Weights of a small GPT-style language model, trained from scratch on English Wikipedia.
Size: 14 layers, width 128, 4 heads of 32, MLP 512 GELU, vocabulary 923, 3.03M parameters.
Architecture: rotary positions, untied embeddings.
Training: a variant of Adam for these matrices, 4581 steps.
Each number is 200 + 30 x the weight over its row's rms, rounded and kept within 0 to 999. Layers, rows and columns count from 0. The size before them is the row's rms in percent of the matrix's.

# up: layer 3 MLP up, 512x128, rms 0.0805, rows 311-337, columns 0-127
# down: layer 3 MLP down (transposed), 512x128, rms 0.0601, rows 311-337, columns 0-127
up311,110,229,176,163,189,226,193,167,172,205,193,153,202,190,218,147,159,221,232,180,223,238,205,207,168,249,160,213,167,169,186,188,266,226,197,160,243,203,193,246,147,183,169,167,262,194,152,184,174,162,245,251,251,179,172,186,188,210,240,168,157,200,215,186,203,152,243,188,176,209,208,253,182,218,222,185,163,179,195,218,208,209,213,224,259,213,204,270,199,210,174,201,183,182,211,199,151,179,245,184,178,206,222,193,166,173,189,225,154,229,216,223,229,187,218,230,125,226,196,178,202,228,232,157,165,232,220,250,194
down311,098,230,230,207,196,188,181,134,233,227,216,196,223,204,182,170,236,155,169,197,223,256,227,188,253,197,205,229,142,172,163,148,205,170,187,185,204,216,126,185,190,173,171,188,244,212,216,189,184,154,187,229,204,204,207,217,190,207,217,182,231,169,196,176,218,198,244,161,188,135,210,199,208,184,177,185,213,237,184,160,216,216,210,229,183,158,168,188,257,164,246,219,198,186,270,192,247,231,189,188,244,216,144,223,179,176,237,190,181,250,184,235,264,183,187,189,223,163,191,196,226,190,179,193,162,251,282,233,212
up312,107,181,186,179,185,178,200,191,215,194,207,162,207,177,203,206,166,197,160,252,218,119,230,221,219,190,243,178,151,253,151,254,202,237,201,200,233,204,223,165,174,229,165,221,204,200,225,182,232,222,143,231,177,180,201,131,214,200,239,212,201,165,203,255,171,155,202,211,220,202,224,173,171,157,141,183,209,225,221,178,239,217,196,199,174,196,250,250,161,215,201,207,196,227,204,252,196,217,204,263,238,202,152,171,174,173,244,223,256,250,156,206,168,182,186,230,188,192,181,258,173,188,173,214,203,215,161,161,171
down312,094,206,197,204,197,250,211,197,204,177,188,218,152,215,231,254,211,204,203,175,192,200,168,242,192,200,190,181,187,193,176,189,126,241,187,206,115,165,192,164,169,162,187,218,244,242,181,185,198,195,240,246,164,216,243,181,209,195,248,224,190,212,170,195,166,200,197,160,189,181,162,221,242,281,161,202,236,193,184,193,216,214,229,156,227,208,208,249,208,129,161,166,191,225,248,223,169,184,225,202,201,248,218,186,171,143,196,217,220,172,187,197,221,150,196,172,281,182,247,224,178,167,213,233,237,216,216,165,206
up313,110,198,207,217,180,212,254,255,214,191,167,218,215,201,196,219,205,231,185,191,218,171,153,179,185,216,193,207,217,162,219,172,123,231,193,255,180,198,222,226,176,218,236,253,192,190,249,173,162,202,194,161,226,224,169,225,192,185,192,178,218,205,208,217,196,156,215,235,186,230,218,238,221,150,199,173,230,145,213,226,203,138,215,236,223,171,203,181,234,239,222,222,210,202,177,92,174,224,199,229,245,159,244,170,237,182,158,172,213,215,219,249,181,151,172,194,207,247,179,159,172,231,195,158,195,207,151,152,210
down313,129,230,179,227,143,218,203,220,202,198,155,228,223,224,212,247,230,189,218,188,160,167,198,170,247,215,165,250,273,174,210,197,186,143,172,189,232,172,204,233,177,202,194,191,213,157,201,230,165,151,206,249,210,276,155,209,198,253,231,157,194,184,199,193,196,216,208,173,144,262,188,237,162,188,166,183,209,208,221,197,217,228,182,165,206,170,200,171,247,271,209,225,244,149,249,216,159,216,227,226,189,157,179,160,222,187,145,214,237,178,193,219,202,196,184,201,222,209,214,150,204,197,218,197,220,173,156,177,231
up314,121,210,158,204,206,192,176,221,218,211,107,176,218,204,233,217,173,223,191,196,200,190,205,192,221,241,203,167,159,222,288,196,155,208,183,185,163,185,211,246,125,209,210,226,210,205,171,226,189,174,248,189,198,171,176,202,151,216,226,184,200,207,203,223,173,189,243,206,178,199,214,200,215,186,225,121,172,149,200,175,208,191,234,213,183,232,257,245,185,199,191,235,233,198,197,203,197,217,220,241,225,155,265,200,224,167,162,225,214,216,231,228,180,189,198,161,200,263,243,256,158,165,215,128,164,202,171,226,198
down314,110,223,177,164,143,216,187,226,273,187,204,229,176,200,225,236,170,169,189,186,193,194,230,211,224,249,167,200,245,241,242,198,123,204,176,199,179,161,215,178,224,189,177,203,165,192,199,203,206,204,194,260,206,173,164,182,212,193,213,202,228,208,196,191,202,239,228,183,252,180,162,161,215,162,212,191,208,202,172,202,245,199,202,246,210,183,237,166,202,256,212,261,143,150,206,124,156,210,174,217,240,151,158,215,191,157,180,226,187,207,246,211,153,200,182,229,245,187,239,183,195,233,220,176,230,170,256,167,176
up315,070,207,184,169,154,182,220,186,230,295,247,202,203,181,138,252,168,198,223,198,197,149,176,161,203,194,187,166,210,166,188,176,167,224,148,183,216,200,211,192,220,229,204,181,183,197,235,147,226,164,198,221,197,195,168,241,220,160,217,180,212,188,238,223,192,160,205,236,211,212,248,248,235,156,177,172,228,216,211,208,195,167,195,243,205,186,230,253,206,241,222,252,158,223,222,176,204,227,225,229,229,198,154,174,163,141,196,194,252,265,223,205,206,155,181,186,257,211,226,195,182,202,161,171,226,221,150,171,212
down315,089,177,177,183,108,189,224,194,199,221,210,201,211,200,213,221,190,203,208,191,181,188,197,202,206,178,197,181,218,145,203,177,173,218,179,201,199,196,220,230,191,209,212,206,189,180,211,230,198,160,192,227,214,200,48,223,258,220,196,176,203,216,218,208,204,146,228,202,205,252,226,223,223,144,201,198,186,195,209,231,227,196,181,241,198,195,189,231,197,321,210,220,202,201,189,157,204,225,210,209,257,120,230,198,186,201,195,180,250,252,208,199,201,160,175,223,250,194,228,190,143,207,198,171,199,187,173,196,188
up316,122,207,283,168,209,172,227,151,211,179,217,152,217,118,172,186,181,242,211,183,209,189,255,215,176,162,165,251,221,208,151,244,184,221,222,139,178,211,230,190,218,214,176,251,223,187,186,164,217,210,171,220,217,159,197,219,182,192,183,198,143,181,223,218,168,176,157,231,173,204,196,172,165,183,146,223,211,223,199,186,161,207,199,214,201,244,221,191,189,230,239,209,150,190,178,208,214,191,224,195,226,206,212,176,220,159,280,218,237,231,142,186,140,203,193,256,177,191,222,192,205,210,188,270,200,237,192,220,192
down316,102,228,205,198,183,208,181,207,176,196,203,163,181,219,252,162,202,160,160,200,183,237,144,235,149,189,190,231,201,197,183,139,171,175,172,248,204,187,164,200,221,311,264,192,174,261,232,168,236,195,224,179,142,155,179,188,203,166,219,197,207,227,219,221,169,188,200,233,231,231,218,185,203,189,227,197,190,230,234,210,193,173,231,203,155,215,205,226,226,241,208,215,184,223,254,187,164,176,175,251,159,215,263,241,222,235,173,178,213,205,206,165,128,212,225,171,190,220,184,194,212,181,216,202,198,173,205,140,180
up317,111,179,205,185,196,187,189,213,226,198,163,195,213,194,288,169,168,236,162,207,257,132,220,161,189,218,219,163,188,180,200,175,171,237,183,264,202,213,203,150,187,212,207,172,240,184,235,183,172,214,195,197,173,247,187,193,239,215,254,206,251,207,223,212,152,138,185,212,183,203,188,174,226,151,183,163,242,200,210,251,178,181,201,182,218,200,268,254,158,195,178,222,212,243,262,187,203,232,187,227,249,188,175,183,209,184,182,187,211,247,220,198,194,209,141,236,193,219,195,230,169,146,213,189,185,195,176,147,155
down317,099,196,223,225,258,199,178,198,162,211,154,177,208,260,190,201,180,155,196,120,186,178,230,240,196,224,235,243,219,150,235,178,167,149,198,212,168,249,233,156,155,207,225,163,255,131,201,190,154,217,224,210,178,234,199,241,188,234,215,248,207,183,239,214,134,170,162,190,154,207,192,187,201,174,145,199,226,211,236,202,211,197,211,156,190,259,156,214,174,191,204,176,161,217,230,233,209,178,217,228,216,213,175,181,193,179,258,209,180,201,214,208,200,177,201,202,198,226,202,207,186,229,190,197,167,192,267,202,261
up318,028,219,133,219,175,188,179,166,198,205,142,195,201,193,175,187,199,198,189,229,215,165,260,266,242,190,180,165,227,161,199,244,223,221,145,217,180,195,212,211,226,188,188,186,140,229,278,144,206,217,190,250,225,164,195,217,165,218,290,219,187,191,252,183,181,211,191,206,216,210,193,202,192,204,176,187,174,187,201,226,165,189,177,204,220,177,214,150,150,178,225,229,218,173,123,191,175,179,206,157,201,199,163,224,206,214,187,202,193,198,198,265,170,225,197,188,216,212,185,116,202,149,190,235,192,236,218,153,199
down318,009,191,204,228,240,239,273,272,212,172,242,200,215,184,199,199,226,239,203,201,202,209,170,189,167,206,177,195,116,218,229,181,189,165,259,204,177,182,220,233,172,240,211,196,210,198,137,263,178,170,207,200,213,259,209,201,200,196,180,161,178,194,168,189,215,137,172,179,173,169,184,212,222,237,229,218,221,245,175,220,244,196,192,169,227,260,155,258,239,203,184,218,191,227,175,188,206,264,206,215,180,208,221,174,207,198,149,182,179,280,230,192,182,189,164,207,188,143,170,201,179,204,212,154,177,181,210,228,194
up319,105,232,215,206,202,188,209,278,183,213,210,156,197,209,199,229,208,186,167,178,186,197,172,151,158,192,195,256,227,181,188,181,244,202,185,178,235,184,203,244,157,192,183,226,245,183,225,180,189,176,239,196,175,185,180,199,210,224,196,184,254,185,246,247,195,197,222,197,216,217,230,247,228,207,184,213,151,156,231,214,200,191,255,214,207,220,161,191,194,191,246,223,224,223,213,171,225,268,159,208,242,163,234,200,233,174,136,219,208,222,293,239,166,176,204,158,198,186,108,187,223,229,149,175,215,218,169,184,197
down319,081,220,156,172,237,198,154,244,192,246,160,174,220,170,238,184,168,185,151,206,261,237,238,178,187,195,197,199,194,144,219,246,187,191,180,171,209,192,204,206,219,220,194,229,136,167,143,214,206,152,193,116,207,208,153,201,215,215,199,177,201,195,183,207,212,181,196,206,234,164,234,166,247,175,204,213,185,206,238,262,169,186,197,215,180,197,164,181,187,263,222,213,213,217,205,222,179,198,258,241,203,237,214,303,171,218,187,192,215,190,192,191,208,211,268,216,187,191,192,169,141,255,202,199,193,185,163,183,200
up320,073,205,153,177,127,160,258,226,211,242,215,200,193,170,159,249,154,181,240,209,215,159,211,168,195,196,182,201,204,149,200,214,198,247,151,215,197,208,207,204,171,216,200,205,179,192,215,149,206,149,192,231,234,181,170,227,232,223,190,141,212,172,226,210,211,154,246,224,207,239,261,216,196,170,191,199,217,222,228,192,211,189,205,231,228,175,200,282,193,241,214,234,192,202,208,191,203,245,217,219,262,162,170,154,169,165,192,198,227,265,233,231,187,148,162,231,209,227,205,193,182,174,198,185,232,203,132,154,206
down320,088,206,169,207,116,192,236,204,201,214,188,203,234,192,207,238,186,197,221,197,188,191,228,179,204,181,204,198,218,169,213,195,207,203,182,203,192,190,196,223,191,199,209,202,193,191,232,192,206,136,186,234,210,180,71,217,231,227,201,152,189,209,217,220,217,162,259,210,209,214,222,207,222,179,202,195,186,207,209,215,208,218,165,223,214,187,194,273,203,311,233,180,241,206,194,178,198,247,205,198,267,126,210,193,170,228,157,186,237,249,220,212,214,145,168,230,244,193,212,165,148,184,193,165,196,202,150,160,198
up321,091,188,151,189,154,164,259,242,209,159,174,254,198,196,230,191,220,244,210,198,209,187,202,159,179,208,181,153,203,139,207,169,195,242,192,249,203,243,202,233,193,218,189,226,171,184,180,165,199,164,184,237,229,190,162,155,225,233,184,169,203,162,203,227,188,179,307,219,215,208,249,197,205,178,225,216,223,245,207,193,299,205,203,199,225,201,172,247,214,243,201,226,218,174,185,237,237,226,203,182,219,202,215,180,167,182,195,192,197,240,249,211,184,173,174,257,180,214,206,219,197,196,197,126,180,204,155,220,222
down321,126,193,167,248,140,172,215,227,182,223,220,228,232,184,204,184,226,204,246,220,187,205,216,157,234,230,181,208,213,155,202,213,198,211,160,232,201,196,238,244,165,207,218,189,186,183,206,169,203,151,229,242,234,174,131,190,203,263,207,151,163,225,172,238,196,212,269,192,208,214,199,218,184,148,204,227,185,189,197,233,193,243,185,242,207,195,161,256,204,298,202,146,218,186,211,185,177,242,175,173,235,175,220,208,205,186,165,199,162,200,225,233,200,192,194,223,191,200,208,178,181,190,201,131,192,199,148,114,227
up322,100,195,212,141,160,191,239,220,171,200,232,224,179,196,213,237,180,182,227,221,175,185,179,173,198,192,218,209,208,220,202,144,166,231,204,162,181,152,207,180,249,212,218,199,213,185,185,201,198,217,221,222,186,260,202,178,224,254,209,192,225,139,220,227,195,179,150,194,193,243,228,171,133,160,103,172,239,221,224,201,173,135,173,215,236,226,245,178,180,217,171,210,166,270,246,173,140,197,236,245,222,204,154,193,196,201,155,220,207,195,202,208,206,204,182,198,245,270,187,191,229,227,201,199,212,224,173,162,208
down322,083,221,231,169,280,176,251,199,242,226,226,222,169,193,186,199,184,177,223,246,212,150,170,239,178,176,199,183,215,190,227,229,226,172,193,246,148,182,166,177,176,154,278,216,217,186,209,237,239,212,185,214,222,175,198,241,176,164,194,249,224,211,248,237,206,168,195,219,232,161,159,209,214,177,184,169,167,186,158,188,201,161,165,139,171,239,179,157,212,262,184,234,199,205,179,228,190,191,157,211,201,218,171,199,219,238,149,175,185,173,186,176,240,202,257,167,229,205,185,217,136,211,203,183,228,171,236,193,191
up323,104,210,182,201,190,176,183,265,201,209,176,156,218,184,201,257,151,211,177,213,152,217,189,232,239,226,212,224,176,240,198,215,169,232,222,240,140,196,278,248,167,195,159,228,213,200,172,209,178,214,167,205,186,155,170,202,179,208,181,200,228,196,183,256,150,174,202,228,232,205,251,238,212,192,172,110,163,186,195,185,192,249,203,219,204,223,242,204,221,210,170,225,178,253,252,168,202,196,210,214,206,175,199,190,240,178,202,219,254,256,210,203,126,171,191,201,234,202,176,223,159,192,175,201,145,172,163,200,194
down323,101,193,206,142,207,225,227,150,213,228,179,194,182,191,211,227,210,160,177,219,212,176,176,210,222,211,209,163,216,156,193,151,167,226,177,180,162,213,159,223,170,183,184,231,226,230,219,179,166,150,165,259,216,224,176,230,186,133,183,216,205,216,223,243,226,244,178,251,210,148,229,193,198,199,212,241,203,172,252,221,225,186,197,184,237,201,183,164,194,237,167,238,179,165,276,199,238,114,198,204,172,224,194,132,191,217,168,210,181,202,164,254,222,184,204,188,224,196,249,199,152,259,232,214,207,177,182,233,222
up324,086,161,193,143,161,176,290,212,188,197,195,188,193,196,203,177,180,227,198,176,218,186,203,201,173,183,179,231,204,162,180,167,200,244,173,216,190,201,222,237,191,259,163,216,195,206,220,173,185,163,179,268,208,212,138,198,222,204,173,147,199,192,220,223,164,145,177,245,212,259,225,222,199,173,213,199,192,192,203,212,216,177,218,243,226,200,209,256,211,254,205,242,176,171,223,172,222,268,244,244,246,156,221,190,200,174,214,188,250,269,195,158,156,138,183,234,200,200,207,194,164,208,182,170,186,217,143,198,186
down324,062,140,175,213,208,195,183,204,202,228,222,204,182,216,168,206,222,216,242,137,223,194,234,133,216,167,160,157,221,162,192,166,246,159,168,162,189,238,181,237,166,173,219,189,168,201,202,250,191,195,163,194,185,240,125,166,190,231,208,174,214,190,258,234,198,172,268,193,208,214,209,213,218,253,193,186,245,191,229,172,167,187,214,204,231,219,230,241,207,216,196,142,237,187,195,242,203,171,231,207,219,253,142,163,202,204,279,194,164,227,244,191,177,190,163,170,191,209,234,197,155,181,232,201,193,207,200,203,236
up325,078,229,180,156,132,161,232,228,203,239,182,222,215,183,158,227,189,190,245,166,203,170,205,175,210,205,158,155,212,184,165,197,164,245,170,226,167,201,204,146,213,229,187,153,181,204,213,168,197,159,225,250,203,214,165,245,254,203,231,152,183,183,227,240,217,158,244,232,215,216,254,232,229,155,247,232,210,247,186,195,232,185,206,229,215,180,203,264,216,235,203,236,219,217,233,181,186,198,203,181,214,209,158,171,139,181,173,202,191,247,249,202,213,162,168,228,244,195,203,199,189,182,192,128,222,181,170,165,194
down325,091,228,161,171,126,190,239,217,201,209,190,212,220,196,214,202,193,197,254,206,202,212,221,186,218,181,218,213,224,138,205,189,202,215,156,231,193,200,213,208,179,226,183,187,195,205,196,174,208,146,196,243,220,209,80,204,248,215,201,202,170,214,169,230,220,162,235,165,195,217,227,236,211,137,222,230,181,204,193,210,198,215,179,212,228,208,213,272,205,309,238,198,199,211,194,210,184,238,215,195,231,142,208,210,174,199,186,159,209,214,235,193,209,137,181,217,220,211,233,174,143,175,210,127,152,199,176,189,201
up326,070,189,183,157,126,158,241,183,223,219,225,180,207,150,184,227,183,206,240,173,202,167,232,185,174,198,177,199,183,161,188,220,188,254,152,193,214,189,207,213,200,238,208,209,189,215,216,163,212,168,202,201,195,166,180,245,242,208,197,153,196,173,219,241,189,151,247,211,204,238,256,214,198,163,171,191,220,252,234,178,168,206,246,218,246,194,201,248,190,235,242,220,181,192,193,193,208,275,206,224,231,138,202,180,161,155,186,183,222,272,221,200,152,151,178,230,236,224,195,180,185,156,204,180,212,204,131,150,210
down326,085,205,198,189,118,183,234,172,202,197,197,208,207,196,223,217,195,202,218,198,198,198,233,213,182,191,223,205,223,177,210,202,191,205,167,196,179,208,188,203,198,245,209,202,189,176,235,192,206,141,209,240,214,164,38,215,246,235,193,156,195,182,215,218,191,164,240,208,217,244,206,208,223,158,205,214,190,219,212,214,196,209,177,231,229,198,180,243,212,319,224,208,207,203,197,164,195,218,213,200,253,114,210,194,190,197,197,179,213,262,193,221,193,156,163,228,235,206,203,166,169,170,196,177,197,201,170,206,212
up327,122,180,207,169,194,210,183,231,273,237,158,178,221,189,233,230,175,162,162,227,230,144,155,197,181,232,228,176,190,215,196,203,99,226,163,205,218,204,185,205,183,208,170,197,187,222,208,128,190,190,166,213,179,178,185,207,228,218,227,175,158,212,216,240,192,196,211,232,253,228,219,209,217,175,201,209,204,205,188,120,208,161,245,217,192,156,128,238,204,205,214,221,201,231,210,237,215,263,213,244,228,193,196,166,178,174,254,217,205,223,221,240,188,183,198,167,210,169,227,204,180,205,134,187,233,232,179,135,205
down327,123,174,199,176,188,202,193,167,257,212,177,206,191,206,239,215,179,201,206,204,207,170,181,214,178,242,225,174,213,214,187,227,110,214,146,177,194,211,219,217,164,219,176,187,175,208,217,150,192,136,149,188,176,174,108,243,203,229,230,209,193,182,225,201,167,211,229,239,273,217,239,204,223,158,173,214,210,245,198,162,231,177,212,209,252,167,212,205,216,216,190,204,198,212,206,213,203,246,204,244,264,212,149,178,185,207,205,204,149,172,207,285,238,221,188,168,184,179,225,217,215,200,156,205,247,213,185,151,158
up328,083,194,188,184,157,188,234,164,227,281,181,189,191,184,184,195,150,215,245,184,195,179,182,144,167,172,221,200,188,172,225,171,205,232,175,223,202,228,203,204,221,250,201,182,150,169,217,153,186,163,192,240,185,190,166,206,246,193,198,173,221,203,248,233,203,179,232,217,187,220,246,195,218,145,181,202,248,226,201,218,206,150,231,238,203,186,205,237,213,238,216,244,179,197,208,150,184,228,255,242,240,153,193,182,148,162,220,186,267,246,222,215,190,168,164,208,234,230,210,198,169,167,150,150,251,222,160,164,200
down328,093,173,146,181,103,163,198,190,213,230,195,204,195,218,238,193,197,249,196,188,195,200,194,224,210,182,197,203,256,170,176,177,219,216,186,204,192,211,224,186,216,215,225,229,206,191,241,227,204,145,184,223,213,181,114,176,237,199,197,180,201,225,215,236,233,149,225,185,231,267,236,167,191,171,159,189,172,165,222,207,262,190,176,249,190,242,184,192,192,277,222,175,196,227,219,154,174,228,213,219,258,168,260,200,195,224,185,191,229,249,240,169,186,172,190,214,195,186,222,149,144,189,188,175,191,201,169,211,149
up329,079,227,193,156,152,157,216,152,196,245,183,197,165,182,150,210,168,190,205,163,206,183,213,187,159,235,160,223,226,196,206,219,247,208,126,144,284,229,196,218,170,225,208,253,194,221,216,126,217,161,191,208,198,189,191,213,202,219,178,139,203,177,241,255,184,206,205,241,221,232,229,189,199,183,148,207,209,229,216,184,154,174,190,238,235,191,229,247,175,241,263,232,207,194,192,167,212,208,191,181,221,171,206,155,167,164,189,182,238,251,250,232,164,188,181,190,205,230,222,185,200,179,220,220,212,207,159,226,185
down329,096,186,199,176,123,184,169,160,231,197,183,214,210,205,203,212,208,192,212,208,170,203,240,205,207,200,228,212,207,175,233,230,201,195,203,195,201,198,200,235,198,183,211,198,205,178,217,246,182,102,187,235,217,179,36,193,229,222,190,191,189,198,167,177,190,184,243,185,231,225,217,225,227,179,187,199,179,186,213,185,219,202,213,210,225,224,183,183,205,302,212,216,252,197,149,175,210,219,237,190,274,132,237,184,200,177,175,184,217,208,218,244,173,178,169,233,234,201,206,188,175,191,197,204,214,177,219,199,196
up330,023,273,265,175,204,236,225,208,183,218,186,198,225,194,189,167,231,260,173,189,187,198,99,207,163,172,191,215,178,191,203,182,135,214,182,130,217,230,185,193,182,213,182,186,225,207,167,198,174,199,213,154,219,214,220,173,198,198,219,168,234,213,159,188,193,200,217,221,197,212,197,234,214,147,153,168,207,183,249,211,258,202,211,228,140,248,209,148,198,183,200,151,239,211,243,203,199,189,160,205,152,239,185,200,152,191,213,180,192,164,149,186,202,217,209,239,250,158,219,214,176,199,168,183,219,140,197,245,207
down330,007,227,135,211,263,176,147,226,218,169,151,176,196,208,190,205,233,211,227,201,185,200,230,175,251,186,188,230,195,102,221,218,245,209,171,227,183,193,218,202,198,200,216,208,181,213,247,236,170,132,218,195,185,128,158,188,243,165,146,256,200,198,195,202,235,221,195,171,252,203,202,189,233,236,248,239,233,197,195,170,177,236,181,220,199,168,224,224,245,229,208,214,248,192,201,189,250,205,172,182,184,192,186,180,206,192,231,228,161,150,196,193,230,134,227,144,193,220,206,150,197,216,182,178,187,202,204,200,230
up331,086,239,177,176,185,182,231,242,246,236,171,177,214,202,221,186,142,161,154,195,156,154,186,158,172,163,266,174,176,235,212,228,207,213,185,199,289,229,236,215,193,210,161,213,204,221,218,165,223,211,200,231,193,165,212,144,242,243,243,182,189,227,195,237,190,173,215,215,200,196,212,228,195,166,170,224,157,181,203,166,198,219,208,189,185,197,186,212,180,190,225,225,154,252,210,228,231,241,223,173,233,203,159,183,203,148,241,243,240,242,247,200,159,162,188,227,213,170,192,227,182,167,147,191,183,181,184,169,134
down331,071,208,161,211,182,198,222,141,192,193,225,193,180,177,176,245,210,216,226,235,201,173,184,225,256,227,210,180,224,221,190,180,192,255,212,100,122,172,209,185,144,208,241,196,154,217,220,227,141,166,182,203,204,230,200,254,189,184,179,200,174,213,178,201,263,218,211,204,200,177,265,196,207,230,202,198,178,187,209,224,179,194,199,244,196,215,229,237,254,205,169,151,185,185,213,218,165,240,169,243,225,204,180,193,193,167,216,136,142,156,184,244,214,225,220,199,206,152,211,212,186,218,248,260,238,204,191,199,227
up332,109,201,191,171,179,191,213,201,230,134,184,200,206,201,197,230,174,185,154,167,230,137,179,173,163,181,206,199,172,219,221,166,177,228,150,211,209,184,190,194,186,223,250,168,205,172,230,159,197,174,203,237,188,193,188,220,245,221,168,191,225,183,240,216,219,212,199,218,193,227,209,255,243,176,176,198,193,187,221,219,281,164,204,188,290,165,221,199,226,197,203,216,117,229,197,199,254,225,185,204,236,201,204,220,207,188,132,201,229,202,267,239,218,204,228,236,179,219,182,194,227,158,164,167,238,141,198,128,183
down332,098,228,153,191,175,206,211,209,170,193,183,181,214,195,195,214,217,167,164,241,222,134,186,204,182,229,230,192,124,202,187,219,189,214,161,214,181,172,260,251,213,192,241,156,187,207,176,209,265,143,206,203,263,163,127,231,233,235,191,191,216,201,261,222,253,179,241,230,193,205,178,202,191,174,255,211,205,186,144,168,220,205,158,270,192,217,190,209,225,188,212,217,223,227,164,201,186,198,167,169,241,218,229,253,183,210,164,206,275,187,199,199,198,241,170,166,156,174,188,199,185,204,193,205,218,193,199,175,156
up333,075,218,139,177,155,156,254,200,203,222,191,207,186,171,167,218,183,186,245,178,213,183,193,143,171,188,161,154,205,184,207,214,206,234,168,182,220,206,199,197,200,217,169,175,192,202,238,165,190,157,187,246,211,209,155,230,239,205,194,127,180,204,238,228,209,142,221,217,236,233,234,219,203,180,224,216,235,194,203,197,220,160,202,218,237,185,220,240,169,251,214,238,203,226,207,184,189,249,208,187,237,193,166,178,160,138,168,203,230,258,261,256,209,164,135,235,239,210,193,190,188,208,257,165,218,155,153,206,207
down333,091,196,158,181,121,176,239,180,193,218,170,207,210,204,214,198,166,231,242,190,192,204,224,170,188,203,217,184,239,168,203,212,192,200,153,190,194,202,226,218,194,227,213,217,209,193,206,214,204,129,204,264,237,202,55,182,242,207,200,165,179,193,184,220,198,167,229,215,194,247,235,221,214,164,190,220,204,157,176,208,208,190,190,211,201,208,206,258,187,303,216,218,211,209,203,188,198,226,235,198,251,117,205,174,178,181,195,171,225,247,238,206,201,173,179,226,217,220,224,223,159,185,223,179,199,184,162,188,189
up334,084,246,138,167,188,151,201,231,159,162,155,210,186,187,223,252,170,206,169,188,187,204,232,172,218,196,218,167,158,193,265,233,176,222,160,147,225,210,169,207,205,242,237,228,249,200,228,222,183,172,199,187,247,147,197,168,187,236,232,148,232,210,180,248,206,150,258,221,163,196,219,211,178,183,201,172,136,213,209,219,190,215,227,234,213,214,234,225,195,223,218,230,227,188,229,203,166,210,224,188,242,190,246,198,248,168,172,233,232,226,192,181,144,163,192,199,198,237,174,228,213,199,207,209,162,178,142,253,179
down334,079,223,220,205,226,212,210,205,184,175,180,207,214,217,198,173,154,148,182,231,211,212,196,187,228,232,261,178,172,202,201,248,170,204,208,128,197,153,167,171,184,184,180,236,174,187,243,269,194,215,197,198,229,145,197,184,173,193,248,272,215,206,184,177,163,224,181,204,181,217,145,207,206,201,176,206,196,256,220,184,258,216,217,197,220,181,198,169,232,168,166,184,136,208,228,290,179,133,201,219,206,204,220,233,210,172,213,184,238,160,186,224,209,215,210,176,258,135,204,179,241,236,197,207,169,160,194,213,241
up335,073,237,208,149,142,142,253,178,226,244,217,206,208,161,176,229,150,214,238,185,218,176,204,169,181,171,165,161,195,178,170,215,179,255,152,173,197,196,214,171,184,232,201,234,202,184,229,186,210,172,209,240,214,158,165,251,222,186,189,141,219,180,244,224,180,164,207,247,196,222,238,253,187,150,190,169,206,225,214,190,208,163,228,226,205,199,208,241,210,243,238,234,196,206,191,177,211,237,237,240,248,156,165,206,166,154,169,177,223,246,227,216,172,158,141,210,223,200,215,225,199,167,208,194,216,194,151,144,204
down335,086,220,198,162,136,192,235,179,207,190,207,217,200,180,211,205,182,209,225,182,189,207,210,196,196,191,204,169,221,141,221,183,195,198,142,179,169,213,205,234,189,247,196,206,170,177,227,211,190,160,199,247,191,174,50,217,246,231,196,178,177,202,209,204,202,158,255,210,213,239,239,220,211,157,216,180,206,226,209,206,221,228,182,231,208,204,183,224,194,311,222,221,208,199,188,175,222,216,208,228,248,124,227,203,191,186,215,162,231,272,205,215,192,150,163,212,241,206,192,200,185,184,218,193,176,206,165,201,210
up336,079,223,195,188,163,183,235,181,190,253,220,232,207,172,160,227,162,154,197,167,215,199,177,154,194,209,155,199,202,186,152,195,216,226,155,209,268,204,196,154,230,237,211,167,157,198,221,121,226,165,207,238,216,207,172,218,216,192,239,147,195,184,243,235,205,188,166,236,211,209,245,227,212,177,189,176,226,222,191,199,205,185,198,251,247,192,233,276,188,247,220,249,185,201,222,190,170,214,188,192,216,209,118,147,145,186,209,192,218,253,257,241,209,183,192,198,231,203,219,208,185,186,180,167,241,234,165,200,197
down336,100,200,162,192,122,201,214,204,209,200,191,217,216,211,206,230,211,186,216,224,153,198,235,192,200,162,212,193,208,140,201,193,184,223,206,210,212,188,207,213,203,213,227,186,162,174,208,247,202,125,206,215,201,192,48,222,234,191,228,218,210,211,192,168,227,174,241,191,173,217,220,227,228,143,196,203,168,165,230,216,240,197,199,204,218,194,187,216,209,312,196,214,209,180,181,182,223,221,208,213,259,120,209,193,178,205,181,162,248,213,218,209,206,168,172,239,235,195,230,202,144,189,220,182,193,205,194,210,200
up337,083,158,214,163,151,170,264,216,198,249,226,199,184,184,205,225,180,209,237,169,186,197,228,184,167,191,194,199,208,160,209,142,166,218,174,221,183,217,209,196,205,272,190,201,156,196,208,204,210,155,239,243,210,201,162,229,229,224,207,177,214,183,243,222,190,168,215,227,201,244,244,248,232,139,201,211,236,245,209,202,201,164,224,239,208,181,181,215,205,261,206,225,153,189,191,182,192,230,265,215,222,144,241,167,191,130,224,177,229,225,219,211,183,159,164,200,223,218,213,190,163,169,155,145,198,253,153,186,238
down337,091,160,150,225,156,178,206,168,188,253,203,228,199,268,249,228,195,209,200,174,210,177,221,195,192,165,190,191,213,174,163,177,170,198,196,220,214,212,211,197,194,241,202,235,191,198,250,236,217,200,198,207,279,204,185,179,242,208,212,181,192,188,220,196,237,151,224,189,230,264,254,193,187,161,178,237,214,223,183,128,209,174,172,223,183,197,209,223,237,249,219,159,161,237,205,197,197,247,237,232,238,144,239,176,191,171,181,157,229,211,240,163,169,158,205,198,226,185,206,158,148,182,140,129,193,181,176,188,200